Weights of a small GPT-style language model, trained from scratch on English Wikipedia: width 256, LayerNorm before each block.
Each number is 500 + 40 x the weight over its row's rms, rounded and kept within 0 to 999. Layers, rows and columns count from 0. Numbers have three digits each. The size before them is the row's rms in percent of the matrix's.

# layer 10 attention key, 256x256, rms 0.0739, rows 49-255, columns 128-191
101:496480438523516449524496477535454483613548509435516500476448459578535519466499483572543494426556509546531556482477556556561432515554460510573522514606508499554490503519459487494524443495557482
101:447517564536487594538533511565554458548494502494526522471437532463503490518527529449490495506502557544532445552495461493444522452503478546561560510515509567510439459431549489509430569525554481
098:514419546493452497503464553466469487532517466518508482468450515536501526506520477511508467483518460543566570501508473422483505500528481524430452572499521475494571505448522441428538446581594496
092:520499508483408522532524542535462473504522566548540484560507503548601508428532484501436489542576473552514489545479501473496458538454477495558486483480478503504422494487507479497415492538553437
104:425546536539494539480482479502485509479502484546461492539478440489481485492470517465511508479574496513566473437545538501489516511493500489561479495498626526480498465500446549504559484470481548
096:554487537430454497496494438531544482439508491439527442517495491533478508536507496540465526505503480459478512489448572547519495517572391514402431459529476554517476471442513497483500527566517507
104:516557482460528452505420539468512442511511531518452530477513519426479518482485517448475508492481541515487485476531533485524524488492585495524526525480503473476586490447504529506445465534483550
102:583514540616479502499611487529512417452491479527522441508488463502467524463524498493482462465503519534582439457451506586580499534494604513543489428488540514515438497518531464493456475459506509
102:464538520517469565500528462564495532521475531491484500459580494557530520549548577528495465480513485532454486491628463537473509545452535447472513482489512502470539463516481513484441526522468446
097:497464496565448491463487500447510445610510477576459480433505552511415544518526569514574584472475545544461503503527519500523532503485539547476433565489509511520521513509560523452444503520484552
104:533430445459516509501554603465491510517532435535475509504465509584423471474503515524428532536470463497558560438430437498486487479521473480516443522421511584544479463519522471559492468482524482
098:481532537540439567506514437526503528486574530465556419557500445514504536480499467522557533593499494444486505450560554516508539471474593485484560543497468443577531479531571445484495451443509574
093:454500561451527551438553501441566455466406524487571517504517523510472577497519438524508474501494509536486450561452490503545465554554415460485509486501499465552547434504571532526485523522531447
100:502427522576455477544466501509403496550534405530524532487499466474475519529537520550529562527458494585520494504534504455396460464514518503513476500506520534522547540485477523532528572435448495
103:431501445462517500483536465486486537535498433421494482531459495464558464452520493530522455531458503524524418514480515486554542472427466494520535491438515549477504560488432515525503536550473490
058:442415429548477467544517510559464552453460558513524571493561533510577420500486545499506509554482504493460538519531499491502426519548454503483480460484441539487578478463509489529435471527548507
074:474461545506532445546507539523479426519527504536474512517565509574465495449459581499493501485470512454524502460479505551493500505526526479438562457401474440527483514449476520492554626463518437
070:464461425496464416490504464497523460469495497536516428491464577476520497519541550465528539447540606506449499459532547509468476492491489485560477481635429476527547474472504500470473461496507503
114:472535486439488480458548506422578502544512507516508463509406504496534539492479416437496527458544550529435432542515498488459534462447502528551498515555474528533536497565457544467470442555520502
129:525514501471466468471526510451584478485466566537489484528399543516578529487496363477521545482528518506504436539553526505494497478491526548536556489491476555508511501545485548538416454533539495
103:459465513528451480501518468465489497442399441534480562508554533501488534607481453530490482535468464555495438524456499537531512533449405557547502513526484527477537534554466500503442549475535482
105:491438431559500446438515513551490573516562509448527560523513510545537447494435466492403516526463490483498505484466459477514474525526464520557481497543518499532496466497503515480432512442465475
095:523465483492508449439616502559498492468435524514523513539479524527569508514563430515456536573496461463526527457475548518455497469491525573558598486422461497520501423469490516504509590445548479
063:514507493406488480462509545449535446564462499495488512469465486454491442484512477500430468533579434461515549536454529523543458479438480466530577548478480519510535491469459543486493445435573458
064:487487536563481515483515471520553585440552482511483402534470483541524517482510518521476497526490485488519454555495433459549539493474485551513506511434534506517430489507560497472522527536522610
103:465478498492535515570477476552465491470528538499516491509555532536483481473486567548497458543438461427505505503448535545599450480514460451452481451497552507482462484427532482493508514484458484
076:483505384627486420459505464459564562488550465547481513513436505510504472491480494495522530425549613538547490547483494420418482545461493558564499548583509527463484461508457507441495458493528504
107:464540490628462488429500519473562502559494512553514485431427426528490506437496480482503518419554549518435498534511517503439495511487469497525446511553537553540500520578561555490490480579505552
104:497490502525549531538503542508486586457524452495531525520488523514464501455469447454572475473460487491572508509516489471490450495564498513541500536491548503545482477538554493475493490486544469
092:504493546530506491551510508457577458466474496524490466429526576488526532444510494441447470534515472461485557502493522499496514493551467446502521535449456517502542503507460475490501534547519490
091:479500517474568498469534517475428515479472518494492512476535445483482539504566515470491521476530516472463450487557497550497514547492599521470507507415545523528443494461447527561458527483554498
103:513506509465502502496505582512458477505530530484496460444476451474451577531572541457457561510553523536508488546604439451519596537495457525478451496435474509495517562515453519478555537520613509
093:473457544506486578528378478474455555495595574455523466517544525483517543555549495549545559568482462447482491491570531503463468555535499487535517491422482471527546517441474414532509496522509488
108:527462509636474486423490493422533533523512468514474510521524517476503414441414589477533528487522479519499529519512536514513520556470538546543433524510593497511516430446454504526522527484431499
092:533516529505552500450505444433513477445540527490507450541542496371532514502399546489554529517507482501482498515507581469450492566533451461482442565583582516551505502536508482502491461497421532
104:534538437432460451532526477520484548486570482521492579469501469456471473415468493506466461562514567534510554520439494447497502518474478421545449548533530496525457431503501481467480530531500486
094:466501475573489541471529569517511507627542437474490500461470522549452491563474522498549434510469530465464476535549457539503614455435516551513493479549530450504521448443424505478563505529452490
105:481518508607479565461489501496491516607534497453487503545497485482526548461507540478510508520480470574492460455485496439500484532520473474568417463393501473537512619466501488491531570532553486
100:508538531561499532519501501525511457441446503479463499589478568493539511498478527400483505558447440477497484522536505491524490459478500424400607465442542525431474390471569576530444540476499531
095:456536546514491541491489518496493507564461498478517534521502433488510501497583517519534470498421504530428432456470497530512493560536477476472453552478500488492533480525418495510513478554487466
097:494412425586489491472536452586537481503502536563526507589474494480526429494457529480397487496517546520524479532451505565526469501544499513557469571534502512473525529456547494498468464479476578
095:606481463524491501536532472483525543461517497491516438444455530518485497453509491536524441478387524530473548557482431436515509532501465468504443548534514536544489498477464458562445491586550458
096:512473463502483545430465511426506506454534418507535580531478528515486449551519480509515484485513480493562529569440476507609531485515485502498501515557536564476479488510447576542409519521547542
090:505426507469547546593529512499478482501506511447479502462575486496447476522508538428527474423571518435477431473533497577492477505422414495494456494419468514532482491570502480545537492523500465
093:480510515541443534440509534450476489482471523548549460480558510547502536513495500509388485480559491480507552492481498532526500484482604495563516444491444473475445471436497458457472571473578509
091:455448513536510469491479472519497503597408461488440556502464595500489428538532515469477473533523547450493539466533432530479473522514551531486557454621465579515508482525554465506437505473459568
098:555465501510514513527532524474488487510494452466563471529495537543538586525510481436537479462497466456501413448489458557592514430537418527503495462464507483539528508527565533500435538510545416
096:557473515465509448459505459512541519489533493525466453529429510472476510499562474516512478460439474525532462529472445592455471523505539499592600543392440461463483519452538507450516464461472535
090:465522507468534502527547510536479450523469473549480470547561494510525520549449454525498447440451501552463529500452505484461465463523478491490469501516506510569461470506535421516497457424490514
088:516474460488450560522522456433511534586561510556497495512532420490523458437460470568492476463523506480501437440539533461462476540534525562533437585566495572483505539509522496476495532440536463
090:538500563548554501567469500511499484477577496486495481491508416472535511565545462520452495501514481509481518488461512458511477545521502450553479486521451529470508513539527490488494519519533469
090:481485546490537520531543481490436553474489487433545528561483509480492503473432489570548447527502447511572419479453533493556441510404554466465517500534387482518526473539483463511566528441455506
092:461469399474580481499497387497538576533496502564502506502460478516505484542470516502527524522565489532505493506475515495488480460593502437505553490490504489464479598519528512442482476495481505
100:467449492595537484537437496519467545501485540483520489424474493524385450511452514518519519417529479497511502522550562490423547543504564513533460562526543508471483459501510552486541495450481525
096:547467557543522479518470455573404512448525501566500475443547536551501448485473494502490459468505507525535487452417530535495499571461502378443377451503521496510491491449547459495497489485487502
100:545515406515454454497540472461533542545542548551466592485461457539503493448557513492485549489577519507500506465505514429461479506455507536555556435496521479543470486504485517497505478464460518
094:514487512505541502446519624469486432530483480468463519494433495503495535496556474482549512456595490515548478442537520429436528578491506498559524499533535478440472482521484576432493482484486464
095:483495510502595501499509508444511516579497490452502527460417495593505507485552524556552465502531473469464503493522447548491457476572473511437462559428445439511525478471509507530493432515523550
103:542563508472479493549486474451485415502482462484495499445526452560452533588491509472502508470532524412508475525468535472517514438481505534574507536538461504502395480505567427497488477475534440
094:495472469467527552519464451557506532441471505515511517478530501565505495484533449547544588515559480515498517529481539571439630523485514522533465562558483482516426473436398588518453416461500528
098:531457537663506485524502512556424496506468547487450451463517469506458481505531448522472468544456484520528540494471478537530513497525492447528559481437488478491566552488464557475486478401537504
101:504556481551570653526440539510420524539505437519487465542523512448496471486520603538425507529487448499486510517460445484515519535569436490538499547447555494485556485472525549387533557505495542
093:535517498549609452473552499468450512472503517509475466466537543532523587435462477485464489519488548511466522472546492530510504488519539464554479465502486557517461472486510503472470471441487489
101:546475471506560589499533462476457509503458477450483577468521455506497453554531520476520520446502446503461429475502519499560482457590545477471418579536546539482467541495478507470508543466448509
095:547421469479518533514537543428409426477518482548517498532391517518479494494474539489526460528532471479467476531498535527458556464586486522562504493447431441518568539516468512541447550546489434
090:490460571453515518521583542445503537588500497426405497490525463418474437491381439537478483516530506440550524485445510541524494540483460521443486492476568559521479515476482538481458521510476543
094:516466466525535566461543399503552505579543514573498430504481480500450496498510508478503573438545485441522475496416504473439462560362487509480509541520499513535539488450534544503482537519521534
107:507510489498505502521519492548480554481472541558464531562449509488548484571504417456527519516545483512509462490546501533453510499463618518542438443474457482495550482508426561513525502501387408
099:494529498555518512485516467550534498525540524499472502481405489468482490426477546560511576479428491522473489521506575481531576503467510442596444535460505452514506533500493558492503514459574551
100:542503451496508516580558504526412552490533497551505499487528542471514512542569473483516455561499405479497486478543496562523506495500480487469561477493462477513508459462526535501503501425515504
092:553520488458506366471542566460444421560464513484496474520462526479511482457481453451561548506506542531523435581531494497525546557521479520565396557533498543526550478541491483476550516509513472
097:473512541494475491514575464496527563520455515441523515480513449481477487490532460490506514521500552442512568521505527510446506493515488548455584500481417472513419475512488476470498538540480530
094:515474552519457524471474549489458557525504480522553396516506533528408539480494492466504426526490499549519569557374555534517500522523549517479450533466545450589503509490471497508531541490455517
096:505506450432475513504502487512544500462481521465543615516554402511575478484419528537493432564560448520489636469558577437478495527482516473553468480473591568487487520486531468499485516496559514
100:476505505506559540496515524463508443511473546561474450507402547491538539516552483461441488505475486528459504501543504465489525441514505458503527501409443485488509526505495435517526466441511534
095:482536543523574477520547473514443482458517524533520501461565489442494481481490609453526455516552522571447461524573462527541455560520485496510516526479458519472554514490521454540485469549428516
102:478523472634556502408434519494570467523462431487411449495487524434462526476547464515480451450528476525492505427464458546516509512441519552467479509504439528457481408500485508498438524464495547
098:451474487581508530535461485471457501558591575478526502439445505435501488507519500492595489511435486461461524505502474558532429563516526508480432541586520538519472473540558437492491497481482519
095:458539553516504509513512508475456476482523495529520540463477547535569503530505504476575421505575488538410472548435483477481485452435439575542476425511415506523500475533534516566463433543460484
090:466508561470530510547450528520522482470505513533461527468481480517492483629557529502544451506522470556505454467382543490551395533529478481539470526520485492460538559465477454471526520578543429
111:507422445431418543487498490479469492465525431457453549470519543472450511560503492527494493484489484451473517539550508509499483518603512506526621498496520528501508480506487546517468453441524493
106:567561530464509521502468499500525475589486558509527487542554466507533447423454539566439506543557507536515551493433542502515506505441458488518469472413520525550531551475455486515487539497451478
122:497577565662479466547489446501544474488492492418485475492511477534438538529477520469583582422570575519565446511487437458479475540432518445479455536515449457426488476479579454495463507477506456
151:478448494441493522543474540511444525429568459473439470504411545518446462507532462488600513470485510463454572528510462446457544507482520501508485491601488466531528535485515521442589496516469526
111:477516496510469526582550513492552574488527449480477523514464481516514509416484507512473537535499501482564448540541503499444461571464510545543568465565494431511406515445501464491453523473508517
110:501512523584492504497455488463459493497472476503490421475409543497546428529593486456447560504510493463518506506511487399548570507585505467505506496490500490519532438470494471474519479548536558
112:443505408418559542507497522510566471518505461497524557562465550479607451540522481501521433474532453517481537542491511423493509446481542369528537539442505487478473531502438520409495473473499542
078:502432519501505531483480484420491452454467471502419458488514440458480499473484594517587514419392511432517526478562493473530454510551542491538611473521580543390497467511519520504477549425512523
074:504402486613525485476482554535553534488527483393472537544505506511442502439457460503532547475509546530498500509529483530517549486472487469516534473553537529489460520478521491501526475435552504
100:512496522453443505472517551394448519560479538486463520493577528522466463505536490550459461522475516491480500492447480549508461479531411559479466421471525515511529549520458522553439528549462507
111:481508485513449503477507466442457574442488560505514492546509515482424516572487460485513506536485448498488536610493507577563513455481524479465492533473477517448519527498539568550464550512528516
103:527586533594491459516464493516501508512442570514525520550551450484524542508499503527445482555573508594566501488475490503539513572471535543452412469428516542499478463521460429493504517493516449
102:486536464512528400491460546480459467462535541526530508583453450510436483496431419522407491511498561545484537529547461476530507458576472537494422429520491560474481489474585540533541490464543536
106:487567568468519490490497537522496492455493501457479495483467504488546520492494475445512562486511563525512470500487469609460489460498491478497444538533457444529483451546494501435609525456569435
108:549501590434569516505532510534477459453447479521514530509488456525505486475464493557509528528514473528530489458549577488509506558559467501476530499518537521479464488463452568470527497552477488
097:442509524517504439450444516550555459520498542528502523478541581437486507445494506491467578464528465507536533462482528492484509490489398575394476478497528520496581550463530548474504457503578466
104:489418562511516470516472487547485527460471591509499481468487490495540461487516557541477459531492474539497499577507461448519433484420489553454462383516483472506535521446544505540545506531475478
100:437503459529476551526457463507497437479556554461521501555499491503497547541449491451580469453570474596499480470391459503486551533501566502450486498494512416533550489461497469485508463509509444
110:531519447511521474530502486507560469512465524517493501430530513405546477464595466508499508534452416536498461465494488509472517450510565523397428521461508517557522502504526539465503531488521500
100:499471521507492470491545529466504515499438525502483524424514497472466441495448497419449526473491527533509436483447498524522501575446570537513512451457545488546439511438454517467459564475480497
106:402518526471473543515534476494467478462462409541475412478475502514539511463480498513481577459566553468436489439464430619584510497551548526467492486494542553482415509542462522525503480527462473
103:449560498573522534473562543507535514491480418552571518457389464477507533482449519478453524458517461567463518520515496515498550464550548496489461491540480507466532462569453443514461469525485494
106:492454525487500490507517481483458495511558477520438518496547481443462560537490480552528503526493475442473494500520514474489486511537507462481541473542548514460566516536543442554580530524437515
104:548486495484568451437523442500553532512525550475454546569551447516430482545497544533484449476538484491545484511439508546550544495486593431460494536487500525497514528456506515519527518455462479
112:474512496528495433562504541536529532564508532523485577506480428505561462475550456436545515522506492467505583434530487531472511502530546496425475549535544581528513492508428556517501523576549523
107:470450550490486507476508524486483503537528449435500490481514599479556493526574539541467569462480519530490502505455480512573534455481486505545441521468509513468493471479501487529438526536529549
109:449539468508468467511497533534451550429541565516543497485449467524485502552543442503537464529463474479544528511499492490455486574506561477553449408455509551524592473510564484478536485490456475
100:497410473485520505545515512497562469510463518495463542549487475452506469498526507481496492531455497544524431502471494472520521546527560488475529440523477477522565540573445495486437557407494478
106:485451481555545519522516513512439482472428443520457523482528486506557483477437452476542503536537498454477502547499489527451570519495564577505544492492550481510489569509453463504571502494549561
107:440501443421545527514466487468543497493511463533490472564407546524541546514466527491553425495454514539552511517501478545562410551508561466510475503525510517524519560544492519481544502535517493
110:521436539561451516514457472547560479490466446481485553587536477556527500461511464506487516492424384526475543522399543480485551521517561503488477462455505466525516466494455505521503510525446476
107:437526472515460480556558521507517423540561518435461554550476528493452463536507498476445547461534474487474446472441447515598493456453493477532523444558436534483527459412525471523495579495493543
101:437487456570484541506510482501492518479428528466501513495554537526413536469494496507464527500532453515473539431497555441510562493504533562481512483537536535536448482450543519484557413542495538
107:557546477531532498499466470438486401509433474506438461552534475491565484529509510567542470555525449471501497531515500485518511530483534538460461515515426500494465468519482581551555467499409493
104:476494542413547509489575576530537470448438521445455478526511494465522493436496437541490425466544530547572436445552493447510482534530455527549527522492433508511526514461561441524514441510482500
102:475498461428514479492535470425485482532545501532495449453478547533452457479513456433533523425526543538500442501468527533451504470554522554545432548550522505503557480478541541471472521560508463
113:446562470491552479494502510497472511521471465524473466446546497494536550462502583485559456511524485425526519440562477468501456448473453522475489463567512538451459460490446496504523571574477421
100:451461485551557475519442491511522495494556473524505523520491584541461485517518444429433508490516520476493511466520569524506519449461545517524487484584511515531431545502489534418603466419465561
101:509576532514461447563533479446475478546494429522559453505455501495512474474574438484434514479476505488524423489383538481523489529516493493521622518570446509535502530521506501456515433475446494
108:515432528538605512498518508513473513483541436478549482480575460464424454469480496455534443530515490546463530399455525493523462494501448542538516484498476463506469536446507502471505505425456505
102:517481565558513537505549507509496511522480462487479491519443496573505462520560480554534514506540438461470537403584534514569515420461477479495587462491458491513464518471517525537488467479483526
099:537457517540495476480571507433438538519527469432491531516438518500477563483494530555466560459549520481582538524508500505486469516524441465575508502430412499555489539398506520602514568553520508
101:508476401565514509489474494468445540501523499555572609540613465487484544414494499498478491435467577490520542483528527472464446545502447510490442439477608515470529514531486539473453497520568497
106:487508486511459532486480502505455518471469558500491464576517512467539553552540471489465506486496406553435462502532474583503570482515554502489489467462564494467487423455516592528496506508457513
114:555545540518544486496593533490460475580430437572535528458475529510466523570549486466507449470535519535515442536464507474452495503565503442497550528514482472523479486553467567450533488552545499
107:462482407561500418502514505483450591519547491455519517484475498520493444494462524445563546569562471572505449533489477517539434441507505533571514436418506551514476512571531440544532468453557528
101:464514505486517441461499485574505567525512530545549501481434531489450583501495512493495513512492443493546496490522504444473493489492532500533613485459534521498476473509448480515492445479488497
103:451502477532491413530484472523536492594483458459514502552522494472438451512496499518498435463526515506546448434443541508429464531419495461475487496483467509601494531538501420507416513467499470
112:535527515537489505467507575440453522491477549495504478462454538499518500550532522522497527469607456521470506545516513489463489475436434505496520517573484437564491547544509525517494498511483475
103:490525463535505452565458427480570577457542491493501518512461494505536504436549541524480464467532514509503504524506537557529513460458450538612409494485514531434548536522433496527475516599491473
105:466517522475557508486460457535518472486488543536511441528477481498540527534469440479527496460520495494487526529499516535443576473494495445494496539455470554519501507484513519494541565401545543
103:445428439560480457469509448493477585492476508498456434546501492511527509499515499493466444481444526460483464521526422464488508616503500529493507597517502561562504502461500577509552519514461601
109:585486477615475488477484559473470475544401444469506482525458423489527522491440546513536446474520535517427544518520493544570510480604429492526493508529478475584506508545490514502484496539495500
105:521500495466506488513439491473493548475481516455510491447506580553472519477510492520529528505450541521470519503482452504543484461491533471509533508449524475465543515500478557517436521436543468
110:518509451488521467465426440509510545476481510511512478457498509504531557512514542537483500508486498542480527503518549472485508475455526533503500505499518542515563470474515461471440524516504469
107:528449431572568446530456457519494474427449452494534509467499506528555519469522469513511506449500477509504522474498530522500447502522513442523433438541502521490431519515496493499558585496475512
103:465413441433457451489464504516549548526495549523441471495476456496539497527531521469510577526442471479495485480521492503494542474522467476501512487472516486483502519519514503513541517512564508
108:513531466620479533495503490532538528514479473505498459459494488477509516481551500534474501490430530503536427452473500396450452518430426481501473489492499569487536505424525517512503513523496404
108:486435492534532558524521493499584474491552494479478497422460443506520561511470483510482507504541467492507534474489520520517480524527490515431557519384474549447531492486471453495524565482482529
112:399499483471497548544449493451491489530477530454492495460526432480460575496515475465492540440504531440434496474578545428544496432524524492553499518466546513450497477521541413430496493478507498
103:482451457454433481392546456465523476547441446517481474479561448530509551528522529470439557513485523493521471470406480473521477519531460457489522468500429525510514557479507433481468486502474514
103:492429513456460481473544491487514525500581413503478527446518432460525505481512496524525521508459471507509501473505412482479515492486499549487534475457539434490542465524447472520563402551537565
106:479426474477474452468515504487441499517491596487485522490500551416547450523485478472548482470578477508483494455587549419462485496587494483533460472514499513464537501451498503489508434542506517
117:497514529483468521539532515443494534463518539565518488502541577538564464512518537510508533496497478468542456564459566494480452457537509374478495506530470513483475493441525522562443500541435481
134:502493551619511546539498505476461512485465597549482456543502519489540463521465474563499466511499514412538436494514519526544493465527475414580546506482507528534456491449494499556418465556450505
101:491527473464509527512431500554538542510488484436540500475504462516494528509516541492519439497494473495537513524433448502505514434496575471527435521538538540501561468489509493460475585509538473
101:487571514422486404491455550486472568542440495521501457501537519490482524538500510469476529563530520483504539540508508497495488509436509501504529462474469477410557414477479500442450574491473484
149:530529512567530516469508480533501490515436547529483488468528503455555482534465479568490503522480472474536471503497532503497485464534449442540480529489494536510512484473474461572419499585475527
097:465569471585468599519509527487463533482494526550440513541446506518575461503421497475490542531482482483462551485506452523513521460464481487499618487483575530534400505463497398478465574482542513
096:442572485550435526436515477534548489566524490555491523555455411473598474523467448563546492509501460489502552472475531503468552471524510562446567502506541483548483559523521501525515478531439564
094:503472503529413479458468524457536461532594549498479525481500458519440472519461507510420506440468553517585529503470466485476445586481476486501504503524478512483491503535477528460489489466557449
078:490575468449479501486490536507485466500533462513511537467549428494489516463544514495496509557510502498503502544544534558466490430500532477416439489551517485474561501466504532493538509453443532
112:511505514488483495562490462514540485497542549529547520539499518513575542478485529507496464524533477433557490516413518481505515415477473450450505518535447525538482501453456526544482487504458492
097:524483526532501456477517537499567476444454482514495508507459542489508456479588512475476497549495488531529490543499510525518434540512462465567464497516515512581460500499440545527477499455538460
102:535524498564467497482534445426477495499488517561464436487510516549527435575483492542471620456477502523540505548495504471555493464530456497528538411497428526534465509470524497463471491563509513
092:471468484432456510479470511497565540491522403471540475459449487505470537509524544431500525524480471581454587499484458486454470497490501546531499504531491528454562499533531482405492554458554488
087:484476484539469498515513548495541508533541465568495552533535482543487486510571447446530487484432559498538504482425474508488539480456500472400515440515562477446475586511539544484482515517440436
092:578494519555537579496519504614536456584522505496473455479439491470507493432464555549553542527508439457496437521520504449474496460504456514488505531498562538489520489473497578452518504457486457
093:505474518460512534438490501456527483482387529552511526515470517442521493492567515555461471492480472429425440615536492483467465488535507511465466463533457529551489533522526515530539487496439528
096:543503514524506502428554486457541470562581547507534474541476516425524446524495410499579489491528492592545471490426597484511545526493550442475518491469463484526536483490473466515467513487562471
106:513504471443473486464512473523540449472522510512482524522450432459436503527514474525473558480475526592447515475582505443502499560452502520536468478525556491412521505554502479503520544421575501
093:514432602400488510523507542571501517503484508606476508503517488596468505543443503441523448501441435528489537538484537456460444472548482440486499496480545465506547541490518487565504549503463441
094:558430506435455523574489471471455501517498471450519451429541488463547561552501510501472477606487474512527542507510496472594469477573570516499493437534503523485451425530528570518422501496519538
098:463459508515607424526484488521552540432478485487484494522431514508525499498492426527493473591498512467520565468471452515486531498581489411488478487509519490525597490465520514492560450499550511
091:502556521467496484514518522553469478592465554479503491483522559470545512520490529445543528445451541479544526477541541500485442468531477519508490495493509482483453450550430507471569522441483496
090:519532456502493482510502492487462463587470447462461496456466580492479496523541513512524535528519509499466446487470437455471531560514458455556463496509450471477483541495528543490457478475470435
096:500519515521497484463452574416518492475495529568479508435537442542457518419465450458484546531526542390470456462503539491545508543495551450487496419538430523556481547492522503545572559504450460
096:452485516450499477527468497458497572520507452490498466486484536476457497476649460556519568508484481451512531506491456493516491493481501498453540515560470520502562503409514512543501552541494533
092:436521551599418428467505486490524494534523511437445513496508491551436556549458486465538530483501502550475424579589521528436437412432469507441499530473508543487435520511503534493447461538527504
089:482459465566472538498501538502511455528534425492437517563540500529505497494542509542418449498544517462500567582534551505508495489476496471504474538501520533533542516396533586490429538467462523
091:525540491485501485456592502459488539418506477545522543533478486532571439548499478442541502512543420504481472445560527519420427449546525462527525577534500519456542438486578595492440456536452477
096:504505486538517462520492473509504517452527459554543441437491501519551480519505546515523529581520446499486509511521532503573528497521482503495516464497520475490512483460518530541555453415543528
098:481504517392435528531503501495512554542556475546619414472477483541511478492470462474464464463454419585475539478497522594480512453466469478503426470506487529577509476496495514523452459477494466
100:514508543541490477512457513506494510528491527571545479546491481580554488487565413524539542531496469515499477524588518504544518548506453489481474543499480546418470448516498490507515451532453494
095:586510453433526602537451520487490487515508440518505526514512542540617533484462514531465490524464529558469484438494485492531516491467433566390522446591456432526540500542535466513419489522499475
093:478488489421431483524502535502448531545548481506505497470429481547531521495506511519482545495627497501562491562476501466443553530519532564484452461531531496533585449496478494468505484534550514
093:492510412569505460479414504540587496505512472469531464519454519564537494474489481484477450485480492533530525469469507411476552545537443534454513480497460505471443529493466561515563444493494458
091:510479574452484506514475461472620458471453499505521516468478509555497455502609512545530476599551442511469411488457468482503494445469570515392525558467506514497468480475453509536425498538502552
096:486491368511476501470475509561463504474543517553540483491538537507481461534548547502474602571474516473475458531465531487518466527513548472537477479493486542477454431525505491529491512595496472
101:390409551596425630499454539521588470502468501480491425547542476515490500520509543499433454453494491517508520532536489542534519556525478436446531500514415513519506458520458520532501447477499424
091:543473517443512514474610476471460536543476521483510516443560509536533461495511512507528513495443504616496523521445477494559461525451448454485553520517498515492467507449469580564463425506484511
093:502417480591551487482529572454433478529449497510535510477532530498509473502483503427476573487518469540504537499519478509538518497499575552483578487451534511476471441530563481522465514472552470
092:431467427450449496486463452500495512500481541466448448604471537501545545502526516474488538537579490533520519543520555528506486471499508450568496526520494496456472468536439486473454469490496494
093:532544495534529520525533511499468477409557473531544506415477445486466452542535487456483556472529509505570540497545426466528523500544544464521494515525525508509533472536466472498453456550491529
104:515472410568495540437570517490506529477461533506505513434586484423478461503461520489447476488498498553530510531439493476447549514483509570458437425525518480574456486453543459462533539549464514
093:445455517455503471460604515541550542518484530497490520429503487521493532508516519536475486479552481613505438524495471490557504486444504518504535471505482530478457554544505425460523436517651469
088:527475510460449490533580492556532422537540535505504603473525435522509480463367538458543527481510501509519455514515436506489513466592517432525579489541449553522495490505523543525542531564503498
097:453522572526517480504459509464474480518499490510510421484483544513456468503462563522460563530546548480500523471496520473519476540594556464485479453519516513477506457512556527535476520527411495
104:633478462470503573497475485474492500479546482493467485530511507434522514594533454429495508466506487431570484471478578468439523481524533472496546503502460562487495517526474438582504481509457512
097:521433512450514481542552489524585476373510605501490477473521541526533510447473509491487431605469534526507521466520509523532457565521496474491489482559496567514449480410501519527472545501482508
093:484501487483524505439489516524427486424531475533477587427471500505519509495485569499519438505466531432428560521432492520531482475509428481439409543497494459504542507451507499532494516426521507
092:550510500520507542533499457571483567516539496432481510531468434445592454433483469494534584515549539533502485503471544524485500515503515500414520514511445531537533428456516482463508527502432484
098:481572535526488540513470505507503465519494494492481466486473500502482515509546490472580523477544493486504550491516479476592463550464572486442463453469549464522510488499512522534565548483418569
093:502485481468529463416522509477539521465512469451534489481486497468498500508484490439485526479527573467537592500512488532544492517551501532410390497472540511554469468531549507489518510514495440
091:423474520499560536538455418559489544488541464456586473434566445487523516490447502500499506492505528487502455506507505424587461479497587419462508470514489567466501503524534524505395529535461569
094:473460516543511478542538529554508514471551484521498543503541541490536549493518547492457404511468518490558446438427561519492514463510493495497552539412443450496503519449486585519494476542557475
092:582493496540519467537512401514415483542485495475512521607529454494455550463497487492484528476516464545516543453483497457516480490525467518513454455466509522490613514459488441507510515493506507
091:468532488516493517467530507505514491470451556526538513547497545505568499560530405504489508528494547463458532463477474519431456504514544493600463465487472485546478452481501507547441491586453549
091:546598504509490450478487561506455417511499519476483531473592475493506562530549512423531482561448518486456536583475401588534505456475473490476482503442438485457482477481543490467506433585441449
093:490469543428508493559480529455475473550533557520527515471445477441564493582468512474506563536484494507524480481484527492484486507489474514508545501443546501429513470489579523529483558412504494
098:488490423528460487506581458523525529436507506550515473534504474468516490491522574442541479562549527461516507542492475531485463493440414465475460493565476487507536543484454549502446533508526445
094:494487486434469467423457463482468441504500556466451512486527470522488497526527463530513504486538461488505414559524538484539489450587557555501496533484501501434504497436465485443508476428495561
095:469536560468480572513521481503520473462461514518464478509493555507450470445594569490539546517424498501503505548572492519531448488489529533452536463508424499477561469561500536524487475429512485
099:551495574502428485530495501526510495454512556506552600507519510457532506492520483577456480486522504485477486536491527543532486512511468441512464551519572526478463564480573448535516466450409469
097:540469462436513473476529580515543575498543484482483476444512437468524506514453489512494466470489514492528431473517475403515409566532528489480563481426509497499491519484458444500566479499518504
091:527503603461464492499577508428517553470558511513571463535501561446572490503476436523544491466471489547543467497473473503503516372465478442537569530529495542485443488473522535541442518468420515
097:490464491506491444486473579491510456477517518473534439478615494465491525513629451531573463446524498484511486502473487489529487488450499531520517508506441495534525440499548482397478513460502520